{
  "init_std_qkv": 0.0435,
  "seq_len": 1024,
  "doc_mask": true
}
Each number is 200 + 30 x the weight over its row's rms, rounded and kept within 0 to 999. Layers, rows and columns count from 0. The size before them is the row's rms in percent of the matrix's.

# layer 13 MLP gate, 256x96, rms 0.213, rows 48-72, columns 0-95
102,167,212,181,232,198,151,220,199,191,235,183,202,164,168,187,257,157,177,174,186,250,212,189,187,168,224,188,218,227,179,196,190,198,149,235,201,250,197,164,171,219,231,198,193,136,204,175,178,250,226,202,269,214,131,227,212,184,220,222,188,212,167,224,209,229,233,197,185,185,143,196,229,215,254,204,193,122,207,194,213,214,174,156,152,173,209,201,203,207,121,230,174,208,181,238,223
102,186,217,192,211,178,210,204,189,165,184,168,184,212,202,245,231,206,182,188,172,250,206,245,216,196,201,205,271,242,227,248,153,198,241,211,226,211,227,116,191,201,144,238,213,205,178,204,181,208,180,246,232,176,202,250,195,168,219,120,201,201,179,165,199,217,211,154,184,183,144,194,213,248,186,180,179,140,205,214,193,211,159,218,165,256,208,207,183,180,195,176,185,173,148,238,247
092,207,242,225,211,151,198,222,237,241,193,168,212,189,175,231,240,229,220,192,191,164,239,133,190,170,202,183,168,189,171,180,247,209,257,178,152,209,168,184,189,248,171,219,218,160,213,268,218,204,181,190,208,235,223,214,205,228,202,206,197,230,146,197,233,210,213,251,135,220,171,189,212,170,187,170,218,250,180,216,142,215,226,170,229,209,241,187,174,186,156,201,246,232,145,163,180
098,199,200,199,206,204,200,213,168,194,203,176,209,190,175,236,234,133,183,186,121,136,199,213,178,202,133,215,191,193,184,219,226,183,206,229,161,190,193,141,183,179,209,232,201,206,179,153,227,237,247,172,226,218,168,212,188,282,175,191,193,225,220,201,198,186,176,187,212,217,177,193,198,229,208,157,217,215,138,139,122,186,234,263,168,204,180,178,179,166,161,191,168,177,200,172,178
096,126,228,229,199,153,228,204,192,203,237,189,240,289,190,191,208,214,198,216,173,206,153,212,184,150,189,207,156,220,205,226,167,218,201,180,214,148,183,177,215,268,190,173,192,244,217,210,246,207,233,228,175,240,138,167,184,170,132,212,220,228,238,235,234,237,211,189,156,257,161,195,204,218,183,190,193,231,213,193,239,233,218,194,178,184,238,187,203,235,228,220,192,199,231,226,188
101,217,202,187,182,212,153,248,216,226,214,210,219,244,189,185,228,212,204,201,162,225,166,167,210,185,232,205,226,186,180,197,170,206,203,204,207,154,247,175,259,205,197,233,213,247,158,206,180,232,169,186,191,163,240,225,211,248,107,204,172,211,214,163,177,216,235,153,204,198,181,203,192,239,135,165,225,188,169,211,236,244,225,247,135,173,212,208,207,250,158,204,162,151,222,213,171
088,235,238,228,186,154,228,200,201,211,170,227,235,236,195,155,193,195,233,179,160,209,152,202,204,152,212,225,202,170,181,210,164,187,181,108,169,200,171,212,196,234,169,173,195,220,253,198,244,179,175,254,218,194,174,189,215,232,230,257,221,223,215,181,248,178,202,189,177,174,156,186,194,172,258,197,188,147,206,220,201,228,192,243,215,142,210,259,244,226,178,252,202,225,217,215,184
103,171,189,153,221,145,210,204,160,207,282,237,184,245,111,177,219,200,193,179,200,194,214,181,212,150,188,148,155,213,210,213,197,216,237,187,223,171,234,143,227,223,169,185,201,157,201,195,130,230,220,201,196,212,203,174,173,243,171,194,208,218,187,164,248,207,231,206,148,189,189,236,179,179,196,207,222,163,225,165,173,186,194,188,152,234,197,155,175,219,195,210,238,175,172,248,183
102,206,155,181,227,198,176,206,210,221,198,235,227,206,189,227,189,134,156,226,182,213,163,209,205,174,185,163,199,213,189,170,220,192,182,195,213,184,214,247,280,215,137,248,153,211,183,140,178,251,231,221,184,224,192,224,242,206,148,203,189,178,195,162,192,272,231,183,242,151,146,217,219,204,213,218,208,216,178,200,199,210,203,216,217,221,213,180,176,179,230,126,206,185,122,207,218
096,164,239,199,164,219,227,235,145,244,235,187,207,205,229,172,199,184,171,193,173,177,238,203,213,171,241,173,253,203,198,180,214,170,209,188,185,195,210,214,163,248,184,167,110,193,210,235,203,216,231,226,212,203,189,200,177,223,197,239,162,253,196,218,217,197,168,194,197,267,173,203,282,228,220,161,209,244,230,230,163,241,213,164,228,203,277,244,213,234,201,208,213,216,178,219,204
099,160,195,175,145,226,172,200,221,244,243,219,210,239,198,215,244,197,183,195,237,204,222,188,176,143,233,257,200,222,232,162,216,210,172,205,236,160,273,204,223,181,163,218,217,212,181,216,208,208,194,209,284,165,165,209,178,169,138,235,187,275,210,192,213,223,236,200,179,146,217,249,224,210,227,163,172,215,221,221,209,205,223,221,187,170,150,190,215,167,177,206,165,181,197,240,195
097,184,189,163,142,186,216,192,162,236,212,190,198,261,245,194,250,159,167,162,194,176,225,185,160,190,209,228,183,218,168,230,209,176,205,227,220,214,157,190,187,147,209,176,208,169,190,182,217,229,174,179,278,217,215,236,203,206,209,217,201,188,191,201,190,190,167,219,223,174,134,199,246,188,169,169,230,165,222,232,195,245,191,243,179,191,183,198,210,186,288,151,203,162,222,261,257
105,225,204,222,143,164,185,225,174,231,176,201,242,203,182,201,243,190,177,145,164,220,212,241,202,206,213,228,275,193,179,192,234,268,267,185,231,174,229,208,212,236,219,192,212,193,190,208,245,235,170,232,163,243,235,226,157,252,200,224,196,212,222,107,221,199,196,152,197,237,235,178,220,186,189,212,219,166,229,234,203,226,192,199,255,228,224,197,205,214,212,246,214,192,169,209,217
095,196,151,221,200,186,201,207,163,217,213,195,198,231,207,226,176,200,256,155,207,192,226,184,140,132,232,220,182,184,198,237,199,271,228,189,199,183,239,184,255,221,210,184,206,188,204,186,195,192,199,206,179,182,159,185,255,200,186,240,226,189,171,179,205,173,184,276,153,193,226,167,209,166,219,248,143,231,192,268,161,210,221,193,180,116,211,220,171,236,234,206,248,192,211,192,198
092,159,238,194,197,187,191,248,182,179,208,181,229,207,234,253,227,191,193,207,166,227,240,228,214,154,192,202,229,232,150,192,244,174,245,208,258,205,263,202,184,237,191,222,187,236,233,192,182,190,217,239,199,255,244,226,205,223,229,183,198,165,182,224,195,237,213,199,180,149,125,187,200,207,283,198,211,218,192,184,156,165,236,203,207,142,202,170,210,228,172,157,194,222,251,174,201
097,221,255,134,193,192,224,203,160,195,193,175,231,207,200,220,193,174,175,174,218,211,202,208,157,189,241,255,236,223,211,168,199,211,245,197,181,216,229,182,166,221,166,206,196,169,159,223,179,228,168,230,217,211,236,242,177,195,209,188,187,224,231,121,187,168,174,169,145,161,142,165,176,185,193,200,227,179,171,255,237,202,222,287,175,187,192,190,251,227,151,175,202,209,237,224,200
090,219,243,264,242,207,232,157,173,198,176,222,210,226,252,188,227,210,251,178,214,237,175,201,167,217,194,218,168,207,209,199,180,173,188,197,218,197,195,175,214,190,198,235,220,166,242,198,187,211,260,164,221,190,255,235,263,262,247,208,247,222,243,167,225,164,168,259,186,158,214,256,209,251,196,228,207,162,189,185,197,196,221,167,186,192,146,194,195,210,255,227,170,199,188,235,221
122,227,263,222,172,158,199,234,203,227,173,217,217,214,142,214,245,216,191,248,156,208,202,222,160,198,245,207,214,216,186,129,233,193,181,183,229,173,238,170,212,198,165,190,217,193,229,154,196,194,222,235,234,251,177,255,162,238,192,182,243,209,206,208,203,215,214,203,198,179,154,221,259,163,180,212,188,182,208,236,192,218,203,153,206,153,183,189,151,227,196,280,231,169,164,213,237
100,181,188,219,154,204,141,205,210,154,178,197,192,200,159,207,206,240,198,245,153,167,239,186,179,170,172,201,180,267,193,165,214,184,242,196,215,229,160,187,204,234,136,210,128,238,192,211,189,234,237,222,237,140,201,207,189,210,137,190,191,216,154,256,198,234,222,212,137,209,171,204,219,173,186,194,199,230,221,211,203,187,158,219,207,168,237,184,217,142,154,213,218,222,183,227,171
115,198,215,204,231,214,189,211,239,250,208,192,192,239,189,161,196,177,175,197,195,166,232,178,223,174,229,155,187,154,193,202,156,216,171,185,228,176,235,164,199,257,192,224,146,151,230,176,226,247,240,202,244,226,253,248,140,203,233,236,247,187,181,178,180,227,224,197,201,223,198,177,215,227,184,191,181,199,146,211,185,233,168,207,202,187,195,195,199,305,214,227,200,143,205,162,233
105,203,193,149,192,180,161,162,194,117,177,253,211,196,183,170,230,188,159,200,193,240,221,190,163,204,216,249,227,191,186,216,210,234,224,148,205,206,205,212,216,226,173,208,224,172,152,193,191,239,194,202,185,254,204,194,224,188,214,164,178,179,241,241,284,240,235,156,210,236,205,199,204,204,192,160,255,214,193,180,166,181,129,205,195,194,196,188,180,161,170,180,238,147,188,210,262
102,136,214,162,197,192,208,225,149,200,254,222,243,181,148,154,204,149,219,212,154,241,214,205,208,131,236,239,186,264,195,209,188,213,190,227,226,277,196,183,203,188,228,239,186,208,157,191,233,235,151,177,185,243,234,198,203,199,173,186,200,204,196,215,194,220,209,185,167,224,197,272,194,193,194,203,190,221,246,222,182,186,163,203,188,239,232,213,210,155,197,220,187,246,249,240,228
106,253,199,176,167,163,233,222,240,240,161,174,235,189,200,159,241,157,197,122,174,267,214,231,173,228,215,197,176,222,218,209,197,204,258,171,170,189,187,236,257,174,163,186,196,167,233,170,197,214,196,230,195,188,195,229,173,234,170,155,205,198,231,206,187,208,235,192,174,169,179,217,193,157,195,213,128,145,205,196,192,212,255,218,202,232,257,198,195,140,203,211,197,226,194,202,238
088,218,175,204,210,200,164,250,191,188,228,200,201,229,169,233,224,210,221,217,170,166,219,159,220,213,201,188,194,222,213,225,161,219,176,197,223,171,218,199,187,229,192,233,231,170,186,197,236,209,203,187,273,206,217,169,191,154,183,259,193,223,198,180,233,171,212,162,248,197,195,182,282,154,228,237,211,248,258,287,152,248,180,175,198,196,209,192,177,228,213,217,239,209,221,269,239
114,232,250,192,234,162,170,218,209,216,220,178,187,228,143,196,235,185,237,175,208,191,210,136,118,170,227,167,220,265,186,191,197,244,243,197,235,224,181,189,231,234,194,237,202,219,203,248,230,212,193,182,209,218,128,173,224,188,212,217,190,173,193,155,279,192,192,225,199,235,183,216,236,158,249,179,192,219,213,237,195,238,189,224,168,164,263,217,174,181,195,193,213,214,177,190,208
# layer 13 MLP up, 256x96, rms 0.203, rows 48-71, columns 0-95
107,203,269,170,245,230,215,164,174,175,196,170,216,220,251,205,195,232,215,177,180,163,226,174,209,210,173,177,258,139,198,235,221,197,249,205,167,182,174,209,224,211,225,191,236,230,174,258,230,193,233,174,219,251,208,156,193,224,256,230,222,189,152,162,255,206,223,207,174,217,221,257,158,209,247,200,183,196,117,218,170,198,225,177,187,212,205,183,196,245,199,168,188,193,172,215,204
098,220,217,210,221,236,225,180,234,210,211,193,202,159,158,201,202,136,140,158,176,256,179,233,166,224,156,176,181,271,245,170,211,205,224,197,161,153,217,170,231,182,206,197,158,219,190,217,241,235,162,237,216,178,197,192,205,229,230,204,187,141,172,214,217,220,192,142,182,245,201,220,206,196,225,224,177,194,241,165,233,225,192,229,258,194,164,213,168,146,217,219,221,229,157,185,235
108,256,214,184,165,190,190,216,207,269,196,218,212,186,149,211,131,233,216,204,247,156,130,128,185,199,223,254,251,193,155,222,225,186,194,197,173,224,204,239,191,175,144,187,247,228,200,209,189,197,211,246,201,201,182,221,190,181,185,203,214,207,197,171,161,191,199,205,192,181,164,175,199,194,180,181,175,247,163,158,160,245,251,218,218,210,194,209,159,231,222,192,250,211,227,201,140
092,198,170,206,247,168,225,202,184,185,233,130,184,171,175,225,194,240,234,169,154,202,187,224,213,195,219,188,215,158,184,140,192,201,210,258,195,218,154,216,204,214,163,220,168,165,214,223,189,209,214,226,182,174,193,204,220,215,186,154,210,288,167,167,230,251,141,221,144,180,236,156,217,201,173,211,177,198,132,246,177,180,173,213,202,200,221,165,188,145,206,237,226,164,226,202,206
095,163,172,173,200,203,278,247,228,217,179,246,244,194,147,145,149,183,196,214,201,234,175,181,177,178,214,175,220,191,222,170,183,188,204,180,229,209,230,176,237,201,251,168,189,221,240,167,204,227,199,231,203,217,233,185,161,213,219,212,225,160,198,163,182,206,166,196,219,225,194,207,193,225,209,308,181,203,217,230,249,240,216,205,217,187,195,182,197,171,217,282,164,238,203,167,169
096,156,148,233,194,215,175,186,233,182,188,155,241,178,233,165,214,148,176,173,199,176,178,213,162,204,181,222,206,175,218,248,231,199,258,205,183,171,216,187,191,233,185,162,185,194,202,193,182,192,183,149,176,182,201,172,217,197,195,175,183,191,184,221,126,199,115,220,194,150,201,171,149,200,210,245,174,138,178,232,205,235,214,171,118,165,192,203,186,196,181,145,203,180,222,156,216
099,181,143,181,217,253,198,215,189,157,124,163,192,211,226,180,145,204,196,238,213,232,251,200,204,232,162,187,142,225,212,175,194,204,227,230,168,166,161,235,191,156,222,183,202,203,204,215,120,168,186,193,208,154,185,162,251,162,222,119,229,171,203,234,166,211,193,202,189,199,199,204,187,210,165,244,227,228,162,191,185,193,252,194,178,222,172,185,214,198,177,220,168,188,238,185,173
117,234,189,154,190,175,241,204,220,249,241,194,188,235,173,119,168,181,146,163,215,186,155,145,210,171,170,233,205,235,190,147,206,194,210,235,203,218,202,211,160,181,160,190,200,181,250,195,208,189,186,236,198,185,181,232,213,215,180,205,160,235,220,199,180,204,211,191,195,216,93,192,241,145,183,166,201,177,191,219,183,165,205,227,162,224,240,219,183,245,193,208,230,221,250,233,192
118,166,217,191,158,202,214,125,178,155,205,217,207,199,220,245,234,254,223,198,190,236,217,217,147,226,211,176,119,190,209,286,179,180,206,182,186,166,214,252,171,196,226,187,224,211,197,187,196,201,213,254,179,177,233,149,157,250,194,204,155,180,195,210,192,195,244,226,205,213,209,180,172,168,229,189,210,230,184,263,205,218,161,182,183,195,179,205,199,203,182,285,229,181,222,170,207
100,209,218,208,183,200,171,209,229,212,176,206,220,245,233,192,248,200,208,205,237,145,202,194,181,210,186,210,235,196,210,226,169,246,255,165,216,196,217,192,234,235,133,230,198,203,237,220,199,196,230,220,242,192,174,201,175,238,227,239,168,181,254,246,211,161,193,210,215,247,179,205,161,201,206,254,182,162,257,168,171,174,139,224,202,213,258,209,264,222,241,190,239,233,197,258,167
098,153,205,203,216,220,185,216,132,233,177,182,165,173,198,213,196,224,247,224,218,239,166,153,209,209,183,218,167,236,184,217,241,190,191,187,185,168,215,196,140,180,219,212,199,227,184,201,212,194,237,154,165,215,222,203,212,194,216,191,196,189,215,199,223,290,183,238,190,218,193,182,215,186,165,230,215,181,134,177,208,204,106,234,209,225,124,150,201,181,180,151,215,232,257,223,187
096,224,237,166,235,186,144,226,223,215,197,181,216,232,215,213,206,154,188,237,189,197,216,206,191,228,204,208,180,240,196,197,217,184,179,201,181,159,251,221,193,231,271,204,165,147,160,171,168,185,167,234,216,213,172,201,217,180,164,209,174,283,264,193,128,201,137,202,238,197,201,238,198,253,165,198,203,206,208,196,206,208,219,209,196,207,277,238,208,223,203,211,189,129,178,215,220
119,206,208,167,143,108,233,218,168,243,198,176,249,185,219,227,206,216,175,181,155,218,159,223,196,212,189,230,206,161,220,165,194,208,138,193,212,185,206,263,206,246,172,128,209,219,234,233,195,193,239,194,226,209,205,159,197,204,215,221,245,208,224,178,232,189,137,202,192,166,241,179,214,197,251,191,200,205,209,180,207,158,198,173,235,237,217,157,230,210,208,245,197,197,131,219,186
097,181,177,206,252,204,162,212,187,226,280,141,193,231,225,212,226,159,222,177,178,185,166,199,236,163,255,196,188,162,184,240,224,170,183,184,211,229,226,245,187,258,258,262,192,179,204,200,195,171,207,156,230,196,179,230,190,192,212,225,173,201,246,136,203,190,179,191,197,238,208,224,203,152,159,200,260,240,135,187,179,192,239,216,206,194,172,177,209,198,174,215,235,208,240,220,202
098,193,232,195,231,185,210,234,187,212,195,173,227,202,208,252,224,167,209,181,184,186,208,198,231,265,193,192,242,217,168,177,236,221,210,166,134,158,188,245,197,176,205,128,192,189,265,194,176,150,197,191,182,230,199,212,220,185,196,217,241,195,191,206,244,256,186,264,160,140,201,202,211,265,247,213,175,215,139,176,182,178,179,201,197,233,180,160,204,186,179,177,227,220,234,158,157
100,170,151,190,165,138,212,250,155,201,153,192,201,222,177,246,228,228,185,211,173,171,234,235,254,229,212,233,201,174,124,140,190,171,164,216,198,181,196,217,223,213,205,201,197,126,225,185,182,196,138,188,198,250,170,240,206,205,164,173,259,216,155,173,229,216,230,181,187,192,186,195,174,181,162,183,202,251,186,221,199,169,178,230,203,182,212,223,221,153,170,215,206,189,235,234,187
085,209,239,196,226,174,222,202,188,181,174,189,184,208,203,216,209,216,210,192,188,230,179,257,225,153,185,155,111,188,188,183,193,170,242,224,205,179,160,168,175,172,204,258,180,185,234,180,226,207,234,151,184,200,265,217,244,151,183,156,183,181,239,155,223,167,184,182,226,168,223,241,189,195,215,129,181,202,218,203,183,202,256,167,204,195,136,211,204,230,191,215,187,254,214,145,174
130,155,167,192,255,211,163,154,190,197,235,158,206,197,244,171,161,176,185,196,206,136,194,180,238,158,187,183,152,188,233,233,214,227,221,211,213,209,178,190,165,197,255,199,188,148,202,221,220,195,251,182,119,188,214,218,247,136,177,243,179,204,155,259,201,200,170,188,192,233,191,188,193,187,170,209,217,190,238,228,212,186,246,209,165,198,227,176,189,167,150,196,212,230,257,193,227
098,237,238,157,225,218,232,195,223,200,192,169,162,221,198,191,202,176,124,192,203,136,222,224,234,178,179,199,234,209,226,170,178,191,177,267,234,194,219,167,161,175,246,143,190,189,239,111,227,219,160,204,182,231,271,196,183,216,226,155,222,186,231,179,203,182,226,181,212,229,180,163,208,203,253,188,177,229,189,165,147,194,186,176,224,233,188,185,212,177,209,169,241,201,211,176,210
116,203,189,229,185,223,166,111,188,212,186,159,207,221,204,257,170,215,164,187,207,207,172,223,194,223,228,231,212,244,233,232,219,147,230,145,177,167,196,192,182,214,207,216,234,194,212,206,203,197,213,258,209,196,199,224,171,195,165,195,209,231,169,229,231,277,199,196,152,185,153,133,185,209,209,257,184,226,163,254,174,195,210,233,192,209,238,211,175,137,157,193,228,238,209,218,163
098,227,207,210,207,140,197,173,202,189,173,200,208,152,197,169,208,170,216,238,219,219,201,209,205,200,207,181,288,209,200,188,279,226,212,190,224,141,147,216,181,208,174,178,148,253,155,191,189,235,175,209,196,220,122,188,214,191,170,187,200,207,231,231,226,175,245,130,187,235,185,245,187,178,160,148,220,217,172,178,211,196,166,214,217,182,179,232,149,202,189,177,220,191,189,146,177
098,213,225,164,212,198,153,160,167,181,207,178,187,130,197,191,170,186,179,147,264,143,186,162,169,202,191,165,240,204,225,217,174,229,263,169,208,155,200,213,190,244,160,223,182,252,189,228,203,181,222,190,169,170,187,214,157,235,232,229,229,258,173,171,258,183,162,217,196,193,191,163,210,185,229,179,203,164,159,197,216,177,221,146,206,236,238,196,210,222,195,235,153,178,184,197,238
099,113,184,183,168,177,267,210,204,211,185,250,195,225,196,182,201,146,270,166,185,224,202,226,180,201,235,149,189,187,200,238,236,217,196,155,229,188,159,195,213,217,214,202,215,199,215,191,186,224,233,220,179,210,128,235,210,235,191,178,252,170,182,177,224,273,220,215,211,163,186,231,160,198,174,214,197,230,181,169,241,174,241,218,192,212,232,197,165,202,171,171,154,211,161,224,155
109,223,179,180,196,192,224,184,166,212,201,199,208,112,155,222,220,186,155,133,203,143,188,201,176,165,225,255,202,200,227,224,182,210,209,213,183,207,222,155,195,166,219,193,256,230,231,164,162,210,190,151,179,202,243,162,200,184,198,177,194,150,238,243,212,260,165,195,236,184,226,214,213,196,201,147,174,176,197,177,192,176,200,115,250,217,191,209,193,195,243,263,198,196,205,229,185
# layer 13 MLP down (transposed), 256x96, rms 0.201, rows 48-71, columns 0-95
109,174,205,227,186,181,167,164,221,203,209,192,283,251,206,201,197,224,249,175,197,201,237,239,208,223,180,112,210,174,219,213,216,250,185,199,209,173,198,205,219,208,273,200,188,235,171,193,223,205,199,245,176,217,196,232,181,228,224,202,204,191,187,195,267,187,224,253,156,268,215,231,182,236,203,198,243,163,212,222,220,197,133,144,244,191,198,151,181,197,186,194,225,224,195,199,160
101,180,231,205,145,200,173,229,250,227,214,227,224,125,163,200,198,160,273,191,212,166,196,196,230,165,227,210,175,249,184,211,172,252,182,200,219,222,241,239,212,211,212,223,226,206,191,177,246,168,234,215,166,200,175,145,182,174,197,263,200,196,230,186,186,250,154,167,160,202,206,189,187,183,176,210,217,197,235,211,149,184,214,196,216,203,242,179,227,202,159,243,166,198,184,158,271
109,185,243,199,132,226,207,226,240,203,210,225,182,214,154,191,188,203,281,206,228,241,168,220,181,199,177,220,256,243,162,199,204,178,208,214,278,196,200,164,194,115,189,250,213,234,219,171,177,161,152,202,213,183,195,183,197,158,193,201,212,194,234,212,169,222,163,166,199,156,155,221,210,182,221,203,238,190,189,209,174,235,216,195,168,177,183,224,194,191,221,197,229,254,223,225,131
095,191,210,172,166,158,209,194,218,215,187,211,191,182,155,182,213,215,291,187,256,211,211,182,211,249,200,175,181,227,196,192,180,220,185,240,235,223,200,185,208,213,222,181,285,203,195,274,230,148,210,173,184,204,185,166,203,231,182,162,233,258,224,188,169,194,223,195,204,225,202,238,200,131,224,232,177,200,201,252,211,207,205,181,172,181,209,194,183,153,204,192,294,218,194,245,227
095,268,204,197,215,211,207,201,196,211,154,225,219,237,253,224,209,197,193,168,152,204,205,179,155,265,206,236,232,186,191,207,168,212,207,225,212,191,157,210,197,229,186,177,209,224,154,234,259,197,221,143,155,208,201,208,161,199,215,170,213,155,200,214,163,201,180,211,214,216,217,201,243,178,156,171,165,142,206,186,214,162,160,141,177,137,186,224,182,157,238,173,252,184,153,242,170
100,197,224,157,175,193,201,198,212,136,223,201,96,190,244,193,180,219,136,198,227,226,175,218,229,214,187,217,205,151,206,216,179,195,188,186,200,176,178,171,234,193,193,218,214,173,214,204,231,200,241,173,183,155,230,203,166,197,218,179,202,197,175,180,192,153,169,218,206,228,204,210,285,208,216,184,212,189,206,251,135,166,144,192,185,250,182,186,216,227,202,176,213,236,179,212,292
091,165,195,190,186,222,185,218,167,215,189,192,140,173,212,228,180,186,166,210,242,234,239,224,197,204,207,172,170,247,169,233,220,176,248,214,210,221,201,177,235,153,221,199,221,206,189,208,155,297,214,122,209,232,204,237,178,183,138,145,203,163,162,214,206,177,216,198,220,176,203,199,214,227,205,198,201,223,220,198,236,166,192,171,188,207,170,142,180,230,194,127,206,197,246,136,209
125,205,212,181,200,186,140,200,49,220,193,197,203,139,230,193,187,222,259,213,214,141,173,199,206,212,205,255,226,188,178,185,156,199,174,186,226,215,200,207,171,149,221,189,210,174,230,228,197,246,179,204,206,225,176,189,213,234,237,188,217,215,227,199,147,254,196,216,206,187,211,155,165,269,209,182,153,221,198,206,197,183,224,194,204,184,174,186,198,197,219,179,200,238,218,219,207
114,253,177,201,233,183,183,125,209,220,235,215,175,181,220,187,190,225,191,217,195,233,209,178,202,266,243,189,222,183,173,192,271,196,172,205,196,157,244,179,235,173,211,234,242,168,196,142,185,193,224,208,251,195,214,180,192,213,166,202,173,253,229,183,239,241,255,202,251,217,212,154,204,211,215,174,237,200,211,218,217,213,139,187,130,157,174,216,235,200,214,183,224,170,208,241,173
099,261,209,181,256,248,199,258,186,209,226,196,237,170,160,171,170,194,234,219,143,180,221,215,225,207,132,202,231,221,203,206,189,186,218,195,168,241,184,241,240,217,198,163,156,217,240,188,231,201,245,184,202,195,209,184,235,205,182,202,195,188,211,217,210,226,162,183,214,265,190,202,267,194,243,191,184,144,227,232,181,214,181,199,213,176,217,228,231,260,203,240,164,196,136,174,150
096,212,198,220,210,195,223,180,132,208,192,202,146,160,203,192,223,173,211,149,182,188,178,235,207,263,201,248,209,192,270,191,234,229,187,206,230,167,195,129,190,187,214,182,199,179,175,205,189,233,197,218,182,241,214,201,220,210,229,161,248,163,204,200,205,135,165,199,196,215,177,200,200,204,180,177,240,219,213,175,232,184,187,171,194,240,216,129,177,221,243,183,180,153,242,195,299
095,205,208,179,194,189,204,215,186,172,170,212,238,212,197,194,214,210,184,203,223,199,172,207,147,244,235,201,203,164,201,220,183,160,207,198,194,164,185,203,150,160,226,257,232,154,204,127,206,208,167,201,183,175,181,174,158,186,206,268,204,158,187,169,212,266,160,214,207,170,180,244,156,216,160,167,215,213,287,209,214,213,189,218,143,152,236,179,237,198,187,232,184,197,217,266,162
106,195,223,190,215,200,205,178,200,185,184,163,320,190,231,196,223,169,260,209,197,233,188,210,211,212,188,205,204,159,168,181,179,212,180,227,222,195,229,210,188,182,183,134,220,223,252,156,195,98,219,211,213,190,175,153,196,190,215,222,258,192,221,185,198,218,154,199,226,216,200,170,262,162,238,192,206,195,197,215,203,174,185,187,209,221,193,168,180,149,230,190,189,197,170,243,138
098,212,189,213,204,198,219,171,241,246,173,182,183,179,154,182,193,230,220,203,211,220,173,247,195,229,172,190,208,195,193,156,251,241,220,188,144,174,170,243,184,186,197,202,207,209,218,171,160,159,238,230,177,219,249,203,217,150,225,206,244,190,185,215,184,241,186,212,178,200,164,242,300,276,222,152,244,154,219,182,222,214,183,173,195,213,203,214,203,218,154,182,175,201,208,238,137
097,216,152,247,187,175,230,175,230,182,212,223,153,224,178,193,241,227,196,206,224,167,179,204,134,220,190,254,196,145,254,189,217,178,151,175,182,223,182,170,216,207,186,176,244,209,172,260,237,162,180,216,213,166,226,244,206,206,224,215,165,247,171,164,181,167,209,174,190,233,163,200,195,221,167,183,215,249,207,193,242,290,224,197,209,190,195,180,218,212,198,218,153,172,241,165,164
102,217,218,181,193,176,157,151,253,244,184,176,179,186,171,202,208,266,251,216,188,173,256,170,268,219,217,167,240,215,171,155,233,188,199,239,191,229,168,200,185,195,205,181,230,183,201,186,165,226,213,224,181,174,214,201,178,204,211,254,242,186,199,168,184,221,213,166,205,195,217,181,212,265,180,233,202,132,198,162,238,284,197,205,218,198,178,197,219,143,259,185,184,181,193,236,204
084,221,191,215,182,200,185,237,202,215,208,170,192,141,290,208,228,163,244,166,198,180,245,217,163,193,261,196,183,214,201,172,231,246,183,172,220,166,193,186,152,170,235,227,208,262,171,192,196,140,209,246,212,219,224,207,209,202,159,199,239,182,242,185,149,190,142,206,211,246,209,207,214,231,211,194,209,218,215,270,176,180,197,217,177,207,175,243,183,236,157,197,268,204,206,225,199
095,184,175,190,216,205,208,232,140,179,195,257,102,187,221,214,206,209,147,199,195,152,225,157,219,212,173,226,222,177,221,188,182,225,203,191,227,154,199,182,193,158,193,202,196,191,216,222,200,335,200,232,220,209,187,219,201,188,167,219,188,185,149,220,222,216,197,174,189,167,205,214,142,207,196,204,177,172,216,194,222,236,174,224,200,200,183,184,203,189,209,186,189,204,234,165,291
096,228,261,192,189,176,180,225,221,231,240,219,234,181,218,251,161,201,188,170,173,229,183,149,187,261,233,224,181,212,182,188,189,192,165,225,225,165,171,204,160,133,206,190,214,210,182,202,220,270,169,247,245,207,219,229,186,217,256,222,202,230,226,200,221,198,202,139,173,206,231,218,224,247,156,174,184,119,205,216,189,215,222,182,219,224,187,231,181,233,186,200,178,134,229,217,217
118,175,282,209,153,221,186,183,188,165,241,203,178,215,222,194,255,219,215,170,212,222,234,208,221,198,196,197,225,204,187,189,201,151,256,142,189,216,184,186,182,237,143,178,236,201,160,181,172,190,201,203,172,165,133,234,226,188,169,228,239,199,184,190,201,202,205,245,180,202,191,169,261,213,174,284,229,197,170,256,192,194,219,211,183,248,150,219,210,143,201,221,202,198,235,238,205
091,182,215,207,232,190,203,236,194,215,197,199,179,221,214,160,190,190,249,215,218,246,187,224,190,246,194,203,245,199,192,199,242,124,171,216,232,159,158,215,147,201,215,189,184,158,142,172,215,104,164,198,190,192,166,203,210,173,234,157,195,172,206,225,172,170,147,166,175,192,161,224,211,164,190,189,240,222,165,209,193,227,158,206,254,213,189,261,201,227,184,142,161,200,184,229,209
099,132,172,192,249,213,196,243,184,205,231,239,242,232,170,180,186,191,229,249,151,198,216,250,208,162,192,202,194,220,192,212,217,204,211,176,221,180,236,270,180,208,206,196,208,195,196,187,174,155,146,150,215,162,203,211,161,227,193,196,195,217,195,208,192,195,136,242,174,224,202,263,174,189,208,192,197,233,192,221,146,168,197,205,193,234,232,241,216,111,197,174,188,217,271,225,173
088,205,230,221,215,199,197,200,231,202,235,200,210,245,260,190,222,262,190,192,216,224,253,209,163,219,171,212,232,153,266,179,219,175,204,161,230,173,229,231,193,177,173,189,173,172,149,184,221,95,197,198,219,195,250,201,213,236,183,191,192,136,232,222,180,211,177,126,188,193,179,208,200,209,250,253,247,193,228,187,216,214,232,166,223,195,202,255,205,176,209,185,210,188,201,211,231
109,215,176,190,163,219,204,167,244,212,229,209,186,207,199,206,215,184,230,192,205,179,167,211,233,217,202,243,211,222,218,189,237,213,260,242,160,164,236,186,223,135,190,218,186,237,159,184,194,140,232,182,222,157,206,214,206,245,240,189,172,197,241,184,195,270,197,140,214,153,267,197,144,175,192,197,157,205,200,191,186,234,168,169,164,193,155,198,224,178,193,179,264,203,258,207,168